config.yaml
activation: "swiglu"
rope_fraction: 1.0
init_std_qkv: 0.0232
init_std_o: 0.0232
beta1: 0.95
weight_decay: 0.072
warmup_steps: 200
decay_fraction: 0.555
decay_shape: "square"
train_tokens: 510900000
dataset: "wikipedia_en"
Each number is 128 + 32 x the weight over its row's rms, rounded and kept within 0 to 255. Layers, rows and columns count from 0. Numbers have three digits each. The size before them is the row's rms in percent of the matrix's.

# o: layer 6 attention output (transposed), 256x256, rms 0.124, rows 7-63,71-127, columns 0-63
# v: layer 6 attention value, 128x256, rms 0.116, rows 8-63, columns 0-63
# q: layer 6 attention query, 256x256, rms 0.135, rows 128-137,192-201, columns 0-63
# k: layer 6 attention key, 128x256, rms 0.139, rows 64-73, columns 0-63
o7 101:107128142089174171108108113130092154104127078133142109099144116139095140125058094161106145176119186166139173141157082105143168154120103120072152164137067167091082145098130095112106107170134114
o71 092:181098063155126087108151161135101095133166134105166119176099142137163115138133120004131089116153132085113115064147168084092065100135053139112119090137137127156125115200116179132140124142099122
v8 086:088157109125094096144103127120108158126114138090198079108107094186198121086127114154140095085093113124148111107113132104113136122134094102164142144169141109182100158139177147155145140151152083
o8 094:095157148133128147124105083142145138087115087154156081143128135157148074143101165155067114126141111179170127101135140144118087111153108122150199138106076118139137076170124155161168127079111159
o72 099:119100148144152093102129148148102129159139121164085132093088105143103143112122046088186165149097123080073154069137139122154102157086125148143115084127216119138197165096133173099122106148138121
v9 086:125134153145118195090088194090162155133127119175113141121134172102163141118150112165105153133184134161108148159108065127149076131160152076126116106075135165129139075124162174066161183103211143
o9 093:133124063116083132178103156094102139112186168150114112141182055116141152153127132078116113123096193145120179124131129102120105156131081135134129121113096116174092139096107130099117084144100088
o73 098:090146164086168083142142162151128133140087142107179137128152212095054097159067100107128146177120140066151110069125117156141145126090121122069100151096124118088147089149123132141191140163200156
v10 095:147104149138133135085132111165161102122122121131128117119113125162144171193139131153186126111171153150117153102103120147108143140066181142130158152082110185099116108100149174124167140121105156
o10 097:180106110069090108126119121115107124090087124093083163072086141152110127088155086146096130096099110122142104126162098111124110095143101219066151128150108081139139166113149118080101104136140088
o74 106:095168142171187179140136122099121106085202075141164076170196141058096090125081142091102079165116101124147161107131178144123148111136137079178090142099176169130068078147104118164145103109135137
v11 093:106170115095124129137070099145166138182088131125160134154155166081182081102121110077058099136087134102117092120124146142127146162183149066112107150135177171127110097097108128126157159142093160
o11 102:132106069129129133157166168164160088100130147150107136185113149106090148066103173143073102166134099136108106112148145109130132097185111106177125143133187134126137122115177078124158047065086141
o75 104:127054136147151158117110126145140177165097078105154090045084135166154129185150088112218096114151122103146118167095075119114045147077132164152122119158096158118183160108123225115139119156119134
v12 093:140133125109133117132122112156097191162163168051084085141129086138126154144133070159122099148122138152118111074126088190129147083039122161133158112143169144071131112059180149108096116182090156
o12 099:165087150108085169101136120121182085080098115130167132113189173099070103139085105122113126120177108092123078164158211129096109117160164129104085134101105154193129124204145176085151156092127105
o76 101:117165096156142072172131135135132096115181119133122135102126118112169127110187149092114110158079177127092174120089073174110132186158112124093157184195134119125089176046088087121170134123105133
v13 095:164134129109135171156106176137126181069132113155084117053175142138149134197107148121120132130221112161096099117142170113154135059133150078083087155121150129128127146167094178178088163076130121
o13 092:159137109104173139134120112112105059082140104137126124153096149123152099113096140184078214139117201178154113185175099142101137080087117110084170065102042098163128120068150116122162080154182175
o77 105:098131135115120174135102152164181180181127120115145146066161130100122149098115183177222073167117100096128162107132134171107155146170159149116126200174142100123147122154118135142093131093077090
v14 095:162140132179144053151138126118109127065130146152191121177120150132203130128196107145088111128187119092158143127125120140140094116132096157102098156134152166092147136127207181127138133047082151
o14 099:169122037130058134096141098096127112067111069083080117120166171125141063113116160090149134137037177128110124116139178127164110082149093120074173163123096070085126153143124113133113150171148095
o78 101:109157143114130087139099126154083136150132162074178176139102085081087155148134187135077152078157130149118137153137101093114138181029111179227083154107159168121098112089122161150135102089168097
v15 091:171119134140128142096171141077167127120142103149120102138157153081162137110095150169112193069128090107142133170111122073109141135175094087103148189113156160099116102077134174119081102158166118
o15 092:095125161175130104070099087119107147145220103117138114097146137187180163133142121121139165164179102112148154113142091099083086170144119151079073103128133190105076143105158105142172095145089091
o79 106:103101117081180109160183175107138105081063143151129237138072149077138110160132119107140105140060156161072140123138199173160110086159127146198114114154108098119136077133077207091097146126134147
v16 100:082160117182105119102135151153124107136141137157110182052101135100121165103108149127107201187100126163118082130187211099167104205180169090188127141070134130117128138161084167116175098152164173
o16 093:137161091137211140110139121188108164120177089079142159142128121161167118106193114156129190129063143133171116073164146116158144142078078120140145128115115027161084168148086116169122132132084129
o80 113:134082186091082159147141170133120159126141154147090075091134170097136101141055100074166107131171154164085112201075074149108100115170147171094122127089144171127173129113138125160125158067132134
v17 088:115085073114136204204130131143075108139108073098068093154101075115120150091120112103192105128086187224143117104169128108147118165131142164135126089178119117137164134141135091133073154119128116
o17 093:085159088115067146120115173113146166098118149132107080137131160137089131133151166144087214111182106104157132086140106151183095098136037183155097162117114074079207068129117107133154137119106094
o81 104:153087150158183139150121147174136155099166137139169120065154084112172110129155119139168100119124156121142094148071161133062144127072161089071145148150176110161105188110114163119109134203098176
v18 095:100211205102111175132085123145092108102164124151147103154158123088140171132160177112178218116151168092064101160170128110169124109170154164103146161072147085093138141152162131097160098149153110
o18 101:096104146136169112120137163182088084140096105078107129139080137058126073084096127124167125081120094170130153090124162149145061066164147135053111109149135121127099132128086133107052123132089167
o82 096:155183148138101139132160085097103185148111153180112133105107156187125163197116075174129115162154168106128103115047120145074093103089123087127185129132142176114126070134158123128153149111167122
v19 091:123149086163148147167181137125101142132124153082133149250129149089079147099144120160138073146099167094111103134122129114102119116115052158116097120090095149133110145149094209130147154159123161
o19 097:123130115145134108103102115103136179113150102119115149118085111133107141086122114087098060108173168191113130153155133110110136120169091134154128160180149088151107161117148098126041156122168054
o83 100:153165149100108144175121166137105087160024131107100156076186129105188097154088139138157174154109129081150123093126048106128112104081154138127126152084110145078138124177119166085157119143117132
v20 094:045099160137122197096113122089096107094138131179098116093136146168134129111105107174164083151117122089157209140141113112064118186176086159152137189117057090080197092147109091125189106122140122
o20 099:104099211112156098142136164174111153122128149083178133151201106112147175141153169120140098148120142152163110151125145088099110122109113182175119096117104141173119142137116166156098121124146118
o84 103:105133119126149201164134114060164109122141119124092117104094154126072135115155112104097173110174157145103141092124136194108142115135117100114137106149194115106130081103148085118125117127174118
v21 095:120083097167156158146127157191094158110163125157176101141141153080168118137109169113152123192145149136153147176092156123159156048095154117081132155129118135092085173165166108119127110079103179
o21 099:150131108085153137195139114122088159089131140043110074113147122153161069202176160138125136161141109146095099088134171089120109142136109127069061106166142101163138164158171142157135140093115157
o85 100:087163085152108143129109117116102124131111146199140170120139157105151164084156145170108159074088143146174101138121132162147166175155066106160135086186111104100138122130108133151077149145094101
v22 094:186174124169138167120129092157184117142127106104121095045129116146146083116143128104098084163141132132173107142138189166144114128162146138139129189172146185130169080136103114104109117155114128
o22 102:080187182178125132153150158123076146119152179112145185126148116143185077111143097095130147099109169095137059195152206183161096130109141130121072115092138132129125160103126110109170142148141125
o86 101:136059103080132151124100123131153127153109088101080112170122103052101179113045130130125136129178108156101155122107058060170144111120116067159158125132086124118107055155148099181144131091055124
v23 094:069051079138111091179157112151141191187162137132149216108110149104149165086120103112184108079129127138126126109176159141174140120130113096146164108095103149152142132179141117123185084131141113
o23 101:112135115082151166127087103178145124204113160176164112174067126117203209189166122181187135127155092094164107100101116157076065154113130154162130117154204083137122139123111128124170147093102115
o87 105:138178157097136127113116139104146092076095107120081096104146126101094094072090121146110120121118132129073180110132166172151147081108122122136078138192145112142090178189150145165117121166156181
v24 091:224147150124112138152119161106120137110104124113097137118162230100118187139134126172082114129147129144147108210172149114114177088104140113199111131134108101112052116112155127100130134148105106
o24 099:145090151136105135155084136117174079126128115121107100201075087070121138107138060121164140131118157093106091104173131166125127151191138174143124098158153127124106163134140109072099099051121149
o88 098:094186103060128121085129150140145155175143161169166143129111165163130109160107159118065161117078102158119182153100118083118126148143186136124166140095134131095133100121110137163126160143124097
v25 096:144193128080176112151124128110040141085138120140120139138121113097148094143081076171176127133155130144144115199187150106150154134157095084165116077162102152103079101128121131143048161178135102
o25 094:113182118138160153148081124075106129184102099104103154124158143096148131119115135074130133080083082129094146164112112156081127144115110158077133090104182156149154146079149159119109126060135133
o89 103:134070148114057097134127122172108153100159160113113105136141140131098129079170140147127106147161198171156150163129108079158101089158150155117176156100138106106161131085133113097154122111156129
v26 098:115215143161081148138075128115133098131059196158152119125141121112158142201154120096116140078150152159162136122138095121199116150121115200076150140169170121107118117078122095118091120061152103
o26 103:136140112066169124093203130089156143126136125130068152108147195176178113103078158030150121103118106142116105132178099125098110167150116108113146150065104122082123169125154191147158131165093113
o90 103:160115120070129144184050145155136142120165152122139114132129056108108154148137101179107130114161188098147175152130139138153158083153114121117105085124106109118108113121132054123133112084146132
v27 089:089118162137113144087128173136118100130154199111117159123147165125172159130144092190134113100098110129161142119126171150174138216140123104126130128110139085120091132122167137113069104181151130
o27 096:077136135183146117149074115131154139125112074101179127131122104112099156121125101032128150123112095116175086123139123053137165085151123150112109113119146142046177112063118156163103072205138151
o91 104:169118158093120181097128139128108158134167175123075091128130138168109141142131151156158135136167159161059172118114119131166096160121140102109131144168166150160082103115201108133126217085146174
v28 095:104130115145120108084136091127125136139141083123068106128121123061147151094124121107152125153118158094160180103118147146168155119136163080106116091129094125114194141181053176150153140201110128
o28 101:158090096111113118172122110091163129072135160171161132101176130124151112172083129154096103083138138106131154104086098084061106128182176111154140125097116102114117160107149125119108092037091123
o92 106:136147154192145146144155072147186076164137143135150121145099166193105177090135126091107107115115096135123073123108086152158122135090096164147112186153163124095151093150158131093154108175174107
v29 091:084114084124118137144150149191174122104120143114127080114164134199195222168097140126076135099138126127152138173101109190115152154088132117109124140160094102130137141095077132147066116140126134
o29 090:133152147115105129096091094123176123140113150091123190145115180108166163102155091165081096124137126145153100132132161049131189102178056123172131140114118126108167194128172126109120123126131115
o93 104:144115157128119131137095106127121128092121081108151107073157093115032085151136140105122152149124114104135178179156120137126083142135184182078126078142178091101153103120082135098168134118107110
v30 098:165118122133147137125114156118116157105094103131109064097182165156088160144156116129139128132088133186147132095119121128187121099057134184100163130131165126132125125185156134074161160116156099
o30 098:173159104159093128095182095123194076070103114129140113110102136153132097142091123073145138075114140113115095111119114086144090081117117114151095124119097131173096151099130134188131133095078085
o94 110:134147148098173135158093117147094148131193158184142147156111122147127110122144084141134108130133116106138142082133176157086120137131165125128166145137149115113153165112129123126141090124188158
v31 093:125109170177104110147108154146104096220163107127117124120091183104115115094163099110123109183118142103136123120093171161121170075143111085122135146119117152144079180166096187144178090114110095
o31 092:125098144158141088139140136166162104155119094097157135110119165121121129139175077145148126118178114145135107100141185146183101161120131121108126090141145067126117148088135070128144064100120163
o95 108:178167117080127123109136153095091130092155155129098140116130080122120136120140184121083091146082157180091117135149106127088135132163123174132129131127125180138144111175116094072114191155112154
v32 096:138125161149087102119148108149165138158114186158153156101145097105141100090086135117080135121152115110163082215134171216141085090166134126097098192066106102180137164132146165172147094122128117
o32 100:135084164159184112101077119062097150180079078064121124199049120165089141113152084152162124137130147116154141147140113132148156150108151142150127158124099124085129109159134140151122148210163144
o96 105:131140033063092136144111137154140144093140110141137133086174177136100138125124121148101100172123066155142113077116126109120129096094133121112113093148124125125181156126095091073135121152164133
v33 097:141038119129082106071145109130156125076136143136110153138153122129109146151165109139103179130107105164099152114139134118187132086128147103099116098129142132166137097125144135180139192159121132
o33 095:166149161082050135153142132180143116142132176132132119169109160118141114087161126109150157122168162081123143072087107112082117116179140117125172168136132165106141113141154096085122117118156123
o97 106:116152118191132131171076119106161111112193084110172061125134124121136096074066123110137050105096145116118081163157099143155187109134122134161123112163133113141124145134142138136109205100190110
v34 093:179084100207073148120127135144093036071180076157106169136138126149144188133152126129110157135168128128133172154136101153078126115194071122137148154083141078107160115136156066139106108089197168
o34 096:156131098135136191112090137125131127157152164110202100158103134199093095143121130116110143124094149125133120163154138139181165115165161097141142132140165104104088198082057236182085170114088131
o98 104:069117141139129155167139087121155136084110152149110098114129133073124110134119105151159152129069115136137123129162148088141127157064114149140129115155110124168138103126173019128164166171151132
v35 094:115110077081102135131131124107135099189060143151154080093168102175109139136134131115157080119131129147170076178160089055151133161138122154116112084135112103168083142097167112114107161074120121
o35 105:112135126116185144155114136079100132130158127099100102140165152063162161148150158090124107103185138114132130128111181166093158108157159126078128152088078072098080050137155097134170086167102140
o99 104:103166109113134126172185094110108098136171152119164118141107132151171090154108096169141128156160123082142133132127119113112130107088085082177125097162113159184147182160103139095130112134093087
v36 085:128139123104130079133138017127114094155058102127131097056132158114136101118116166158108093073088067086141110192155108094147162119165159084072115110088162112106152190167144172174134059143134100
o36 096:157081105157104054152144146134061126156129152092056178152089110095147046108100129149109142094118163115137133131099136181142073174129107155130123169161117151126127132089139162123127135169153130
o100 096:067150148107141186081104135142145128075108141113176098108143143164143169122149145090165086171147148128143139099115140158120192105109116091146148149092135120093164144158086094144096178093130142
v37 095:070176130173141127129089105135141063103132175117120129107097143102153106089105112058102145124091161166125127106125049137159138110175097135150148167086095148099122087122168131144137127114103161
o37 100:132155088139156151150162152132149169086160094171164118102086117083102142107117137171177149143155044139149132132105144112087116147140105085195144166103119117138090112101135121154110066147135125
o101 107:092122115130084084126125129112116129150132159056132146170148137144121092167162143094094152142177128108138087122169180143134187070042144166173119042163181127125141144096128118117113134130089185
v38 093:129177143181111134159185137126101152075169139092112127158139156129116104110168133120078065091162075187162138181118156155086143076097104135184141097136114102141109175127134084117115137104116181
o38 094:159133119157147127146173116118145168142107101096110128124055167075138136089123136126125170130196170087127108208147099124094134180084091101146083134173093188093109136102085081132138150140158161
o102 098:117133133104129119101092157096140115111097164139150160162160108162136124129203093083154128107065082124151104121090131122112172128202150113137151142164129060122100155183158194145140129162155112
v39 092:126124097105107117070078121134060157195107124166138095098085098096146076084124161186121114139157141152125165143082070099087080135091124096115121108161148126119159152138097122144098104152162100
o39 099:106055146121112157116195136083127098159136145170117120173158152110100119110125166093154115131157171113111113164173148108127107150113149124119145114099093114190142117103130177117093101110095074
o103 102:130143111138194132176103105129165156065147162104141169135141073148157230098129088139120169154082093123119123106133060120130130134130122125112145152096098117092173141119106140133190115127125178
v40 093:150135135097143104095139141112071130180073157183112169159117072157136099086146079088168185149133121131052119086099157133154111109137151151117115108126109149108106087085120133079173141111079067
o40 098:135089107095120109117143151134204088145114082143110182156083124114095140066069122184157056163140097119111103099104152116084093095091121133099089096127139139153176142149140067184090170134159182
o104 105:130150107175147158108116163147059162125157111136151102134183085167165110150148135091095162128105129127143118150182151152135180139149134144145186144097092103117087091123153161130167075083119125
v41 087:125126096150099135145136086111070126148058167082146067124126143139162155140140078117203166130139164169125075169103189115119189110134130146151184186093166105140115138148107138115125096137178098
o41 099:126074148164154088092131129091139114110177124096091146102134102131121128159110102140051156097101150055158087136148113117160120137114082170165134146141155157093127114081143132152169176088045076
o105 101:120158098135111148145129157115148167174096109120084147130102180118108071117103115146141101235141096167142171123111125163118111141122162053147163080128147099120147119153122141120084120194193109
v42 086:110164077177185190142117175111121111090157109135126101138099136142144166169113137213148226113158127113119127133170143159145112121141121145132141182136124150159115135070141164078122141130126182
o42 098:148135123131167135135122077140088175142115094103117132119186106189140145094129135056195102127154104164171112088178112061149197072153098157152142159138157141122092180151149154125055146129117159
o106 097:081100127098043123125133164096109096146142225090168106126096116058119116135123121106083118143135121133116110141082116163099122181082170080116158104141090095104132069122115155156213134089158144
v43 084:100133123107128154107117199135190110153105129114170097163140097179096075107120115110132176167197178077122161135129145142122112122129168108148137117111111139131156134101151123163058148168133130
o43 093:129129173167113153126129145069193186133099141131142161083109130109158128108134157108074078159101122094160101144090109138091162177173137180140078163171158064102101155104104172094090167102168137
o107 095:111112118162158080139111128153126081141129138160087164163107091142128080125156101140196119136122076151085127117110087130144113130155098095097204132085111200072170127144197121159184113136097141
v44 094:125146101085100145131108081152118098127106089136107078121108081099116127197129117170156118117099123120114123170049130128121092122124135085125094144131124093088156101125188123117121182117153165
o44 095:166171100125119122157158112090085129181134120109116146154137134100118100083135114097112107141096131079170149180136139170068100098083141088137107159117146206113194064168141160122140101176071105
o108 103:084125144134174152115102136180124151127135171066121139089136143133143134164153153132134130127119168180147122063155100168158183132105167141083166104157175087186083160069135162104126152115164126
v45 099:182098103113147155116149181194149173146164099167097159097143127139111091129203138132090130163137101116087143153082107139060191080114086090158151071042139178165064137096103128167096162109180109
o45 097:107091137128140147107150112119060113089131125090172147128118159185102193144107103143128122124109111162126102148111077084152144085111103115146127158132082167107164110075118137142188069150191134
o109 110:154152126161128120159088105104150156092166131175118123149144081126160116144110142160177157102159191126164107101147111122145092166181106155123137071116158081106143128128104066096157088132091097
v46 096:137124111103117144080150115091132110142144146087113112141119108170142133086094144129150085099119121118120165032133123163110108094095101134107103129138103131119133109155133101101216119165159149
o46 096:143137123091174063101117167136153181092068128178174119083101149136114156155083145103068113146136136110114111171141184185157112104146132137090158079087144148160170133135143160098189195052166126
o110 102:079086107141124105186193114142083103136118142109115165138128131184135107129176098091183139113154076124126171076115151090151167147082128161154126213151155156087093172151118141109065145169072141
v47 096:136123138144110106151148116160141128127160188122125122127143167113124134149159114140099100104110062095141154098194138130083147134174186094116160120116081122090188140141125133153161144096044150
o47 098:122149081096145194122153094122164177145069091050146134142087111123081134072078113180103115131138109131092173128065136122159101138094182133163130119094139144091126123156143169115201116146154130
o111 106:116118138145131117106140190147123102095137137172071100161135161102122153146158141124119161071143149167159110179194104129094117097103068152086147195195146122199127129102156103139032134131137093
v48 097:152191089080145114149160205110091182102207123108154155070102120160141115084146080152157143075161091180052148118116092124092079137148082180133142113135147126130090105114125091081149133147135070
o48 090:106138141131128154176044112173124121099095125182146166172162159107021115142147193073173204120148113122172085093137134117120139097118141144144114091131171172128127176153104144178100170146115116
o112 111:117074174138143079097182128090144173136114110104069112165090064130189163118091097114157106150085147167163126120132115160075151117137149141094171147122086159158092098144158099138152053155159154
v49 093:181110106140127109114131091174167138111150156155095152111149109172101076154177171115154147112146119131115149099127129146095120133121144183131119108104142170129168116161170120106131153162158162
o49 102:135176122095140144148150099155117096108056095066109118129077169117148126119078128141161138164109192106175124121090157065105106122136090095066099112142101117146092131172088183145152136147144092
o113 099:133090096125152091089138189085182131104136131167120137126159116099191120146108159148120146121102097089158108124165123206182119168148090144167125129076158189077194172102153072174150139086105070
v50 095:163124141075127145151028051150138161128114115181119147148164164084125114127131141110134176090193104074107092144168118124094118128161099114110091132128033075124145143180076082109174165181111104
o50 092:082062112158132119117147127171103148110142119131086080117146145155169126170124187119152171104097217173120119108114157104133092161138145162139137097168154159082166135112138119135095124147183129
o114 105:172097100136132120125125158098158111113124079118145149166137093183135106072151093142098088144128052129149129165145126112172159137086111111102130179114152170165149144072137209121158098109113131
v51 087:144105131167144130084132094149083154106129149102152139154115096129099113143077082068123141112127135125115054134120109131129136121130153127159150058185143123171158137200112104164202125135112074
o51 096:121072128117156165159221135113113140131132156153149100157079163101144053155118135121138111122155118091172176066127119129124132143155124183138087130119177181131100091143139137150071133128110138
o115 103:184158139177060109115097057139112150120122108092100214140129141168136102064147097132124076118137144148126105140099113121141109171119156110108054132140082110104136156168132075061154160152104149
v52 091:097167171147121108133122072090140157095083114086154154082063090124113094142115182136105076148154085136165187136079155153163094142093132086070130204123165150139131099135155087187117074124139115
o52 097:181153101115154162149114102087106108132135136150065093111167137144109143135104089088112124190095154173114134208139155105184148140132143102136142100135113112088122080127135113134120155075101221
o116 100:082069132159171128098123151154146129064094122138185182124124118145112135107148078108194152094141123112115129117150130132060118131089097097117065114131125127126075161115095079117083073166103066
v53 091:098139163105067142092142154095130124163092137104095154108143157112085067143187144139088092144135129119120154114094109183100118108088113164153081152151124096125162122136119113117129145132203151
o53 095:116169162113106106106093231143106125121106148095071113140230129107141170104134106096098108106162126144120142069147180053088088086143137117142077143156139157186117132130106145067083130111110098
o117 102:101096038065153138139158096114173112067121083157163143132084121143089126106156082175154131117069099104111126170103097158117149163145168114136158134103090129063117147129070132141136091180109213
v54 087:088112140167094146104073124130134159166132089085133120149115091149138101169123142124104119111083065085103092145132056128191073099208144114152150161108109109135096119107117095071138194067140099
o54 096:133131155125180100133118073135174110148138079115186174105127073116120179138175121110125175164148127131106161097121169121120093127069144102118162136139143156144098112173155125140120144082109137
o118 095:134118124104094131110080139174080129145132131188108147167167149136160054120076151133147097164108140070163107157175123082144121096175150146106093103145126131123155108085100111072184129131163144
v55 089:130188064090132149116113081137172167087066116091060147153075182138095195138106066159118158102107143106150139091170215108193157150094108130125136140123160111133156149172177111135118076156085084
o55 100:176150180138145134164129151118072114166158100059136158153111133151149188124117108114130150098152135091165112160100162165073144151151139126072077131130182114132175140089125078135106154068063153
o119 102:114080141131165108126110160134113147169148108135119087122183162156154105113085138130137114145153158144090131135128098107185130107145138112228157165151094167093171108152093179123132105184167119
v56 093:128111107092098133160121152156144115123096091150160122154107158207085162109113134156143118114132135139125158112099075167090134138136154161133127131149103184120067123118134109163134174209113065
o56 102:105070143047136089096153141111103144115205147124158122124130143100121138111111099118103081154080097088154097150121127138108125115100161144139113118075134102134174162119167086114117114090144123
o120 099:107157108173159139151156146145175120113095133123105171162103083095099085169136096131136123092127170118147143093152134120126140135130128102047165118168130138122118109172061161082124124148117152
v57 090:116151102148104120160125129131154177161136168112122090146129102080121145185133125146067150098128135093147155122162107131123092104088139096111110143106098161114093121055186113110120161136081088
o57 095:144146112169101111185033134168143095082131120099107151088087155120166197124173113148179151096140126113147128142163158153117087192118141154164128133178134162129144170157165150108111182172160123
o121 101:147130115055189112105188121110216162115119144172151098139094111143099096147113193133166065150112160102122081077085130158139093154136094157117091121159102070189160090091123077159114161094114136
v58 092:114124154155114158067102088151113108136148124187096126101139050114165154176119161122139123131108051135172147144145104047172141131187206070063143086118149127158148139165154139122116169184140117
o58 098:048123083097109121147115159173116148130135122205127132152127085134120193097144118128129097092106106120070133100136151127158152168163099124116178183087151102127084061105136150140127086105097142
o122 099:220127146148110163083143085086077104074096166059150103112117159121178067088120154132102154141141147090125147133125182192096097119114108143155136109153088164111103121152147084070147147136155142
v59 086:135190075089051142077068193137162092148118120172073073088137150126114105105087109148126105103082123094147122172098131172149111130128144122048095138091101170130132099133128187052106118110124152
o59 092:129147105128156162168119106105076126124111097120084183191115122173130160097172153103102128168168166158130095075155171130107104113097056124080096128092163145165151165125163123123138065115112072
o123 099:171111124143124121161186123133099138070173191125197135144163125099145113169091121143105118113116110090151148166149175115097112131159199138150137159125144079097124124165098105139105197106095167
v60 085:059171074048089118106078133168092170189132106113130089158075170050088132108099151131079128158082115147141160147140095114137100152146207115085122133116132139117191135183108149086113136084145155
o60 093:116118184123152167146137117116116166108120109111128127068125129134124090144102180123116160110104145134162181150082128053113114160134142096134133094206148113120129123090132086137119134071141115
o124 102:147109102133109142155161151112176141109075112149158153139191069083156147115155146150154115107204097094078105153165103178205133128144096157128034155093091137134113130092126150096159118181133171
v61 094:178142152126116152104137149182116168151180148186158157123093114089156095185055142088071134170143108108174122137101085066124106193132157123147140133142120111131110126156097119091109163128157045
o61 095:134148100083174123118173067097155122113074113141104107148082124130143175076176164132103077094141121191145145088147119169132057108135149092178109141126097139107128111145161117162138122116149122
o125 109:133117111201096137152111133114124137093214155126147127128197143161020177134161124154149097112145096117074129161121127144144144124130085114113131138172177191159157135136130129077125095108101140
v62 087:096148069202168053110146180138155157089133113085139108178126134083086162127178140127142094061071179097057103173092142120149126104112147094104105118196118128111073136161077140202151090095142190
o62 094:135085148100108190103150101154119143203106178166111139038146089117143116085099075081138136140138132133113147132096105116153077175076114206092123148158140085135135147155159059098118087162111150
o126 100:149089151143157096121129161088152116106137123076106142172067197164138152165103158144111131098158155106167131148162101103109146121124121134155133055067080099101145095127137159106121208120146101
v63 097:127140139192109132122119069121143095132111138101174178135140116099160118131143077103124143143143125118128161151106127115167167144141092158119132120147183107130177120074149175123067124123073127
o63 097:119082135135115089130158121106142185175157146188062093084145123133152176093102089086142175134132140133139176144134117148152122122164083180096161209062114112056074124156061158113110125101107131
o127 104:114146106107123158117058184178117135110131125109138125099138168103110082104157129151084114160207146150088119146105102079173165166092125065152120099193108110128141161104164114186143107145156127
q128 079:175186149191101165129177139114142150154101170128120145033110151092123174127140155148109136115149131152133153139134109106149132135191140159122120131118157127173123107174137129149177120105115125
q192 074:097199156172106184136175121128106161174132178133167146126110129125130130131150188147073107102158111140150195070180121103134113146113109130100098222175109111152111151210136149122112147124110090
k64 078:103165118159137110100070107154086125142091197125118158124097158164075146119142169147142144135099095141087116133129115075114108134086174165105086111188108171074110181088149084089110081136129145
q129 158:109120115152103116141152116131158138108146094129153078084134148123081191148133116065111080096129113142188111084110119154149165151102138136120118100106117147216203071147134149124166175125134105
q193 097:117099117138167083074109192128153124139180147116144113161170135146169131128089144102154124087153092101152068143091122131122127147123065081109176120099147177160166104068103067099112147078186081
k65 079:144142142158127186157133177111129147165151098135108120108064078094169132164139164108152196135150088075131082162182130151120097106141160126126138088146163137172129091083100132149143133105088125
q130 095:088136068093102069148122110113131109159111090180102115128140156173162158154154163127135105177172170145084128134162126126130152144113103100111156133063154083151139097121125203239145136082178132
q194 094:138187156137057097141102104093155094137133086084091069176148181156057145149097089095130125120098078152114143098141140185121126123102201068147182122130131099136071126167146117142144121119137208
k66 088:086168082161162148120118185075107159121193177102106161135087105119129148138079145154188184069118154114135170114147107134104106134098127096074151128113157176135124090150129112158095122135170124
q131 104:184150184151173107088055157133114129074124154128138119154155132125107139123112110090124099150089084138092102181124140120125051159118123044142136055106192170108104156091099112114107123096072144
q195 101:131105158168135189122133121146098151145157148131139122101111153114105142115133123141119128136129143155173107124113097134148097140137097152131096180151151119128178168214128190121094172137117096
k67 086:088082180146097134117102092096111140118174159144143169172117153116101149132189145103138137092188185060108112093167107126098199150079154138104189119134074072105160132167169164172133110149121110
q132 084:120153120134120138138113108101161180167086126164121083179146086130135117110159137098121080082121188122126094103106121140152114170135109147108164104084162092130134163123112157133136103120136127
q196 086:156140089112141111121144124126112142139167112113100145109156120136157102113153105142105117138123171125134141157178117115129147126162118181107092157140090110128129154141125075121201081154179094
k68 091:136097144132159096125118140139104152118135179107167139191159144077107110092142093133099140154122160131094126142075126122175113192110144111157138181126095148140133142194134189114173167180081072
q133 089:196097107118108130151158144109117146115084106158118110111106200143155153082120151125075014050113147179175108107186098161079164134038128170125128083128121120175120071091082114136106146078129130
q197 096:174112076129085149121158120197155100137192097164101176166136108164119126117150132170118091129120115092128110178080110135116099175054104110118142171105162113172115090163089084015093131081135088
k69 090:095165137176140129164137103175104169133162125099110126148060106104100072180167145086120132174146157175129138141144138196168085134169135101134157066067110127113131130078160101157129158194084132
q134 087:171129098158167085114236097158128107196139084106120128131109112084153146096121145092104131134122100145113095100105150090144127113117091070101084117133111137107112152130166073123148097100162134
q198 102:069098141124112114093095127126131139118159170111122117136126143126157090163159174132140115112155101123153168148117145127200156157129110136109155076136126194067135161114122123156132101127152110
k70 096:130154154216209098175136142103107150129128107152142081121068116167138130094133120132104099066152128106150104174150099124160131156152098102167163106111147168145141063055146142086108185115140108
q135 085:182103137071123172121130084187141118114129201075146140160153171202136168092102132173157115132102094093087118135089138114098138117162137112159148153109153082085140114113096142147172137154076131
q199 112:190173107074113225122063013153128146099120127185074159134145118091117105121139176104066133118134115115113075116191090103122136151146124111175075129153111102115138106082162121117121110180119147
k71 089:064174062184193096133152102102118117117159176130112095156128122141145140160141118086145114156076133160140154081137101157140150152143138137129072101165119131095126178115181126154183106096126082
q136 089:125161124169040136117168136168042107065170117101175171072169087083076143068108171136126142067084121152143120089150131124162105129174129114136164134127098136188159086153105082134157148072129128
q200 097:171161103151100144173143132106111119090069134194135114160134084142095129082184189106035109200112171101127105170117190125178142100112122162084111090174110190142131104144132123117101197122115095
k72 093:124164116132092102179153101112157107158116056172148131159169180131208136118112060151119122124139132146170114150142138110105130131125161105112131145144178132134148132102067121107127107152149154
q137 084:091131161137120194120132070152148121110110136153144095128074184084089166102108078053204136050130162123126239125097105137172092124092197145120104114106153146101142118128147148098167164147118102
q201 100:081129136119121144093088088126088067159116137093077114161139212122073139150129166129119133116124147172071141089129125134145137094047192099150067052141128097148103091113104143143073086094168171
k73 092:076150125156124092112123145135133169118118120083164160137133168132136132157128191155088118153115146153108198153118113121068048120143147094158195103116072150131054113113110132150160079093085106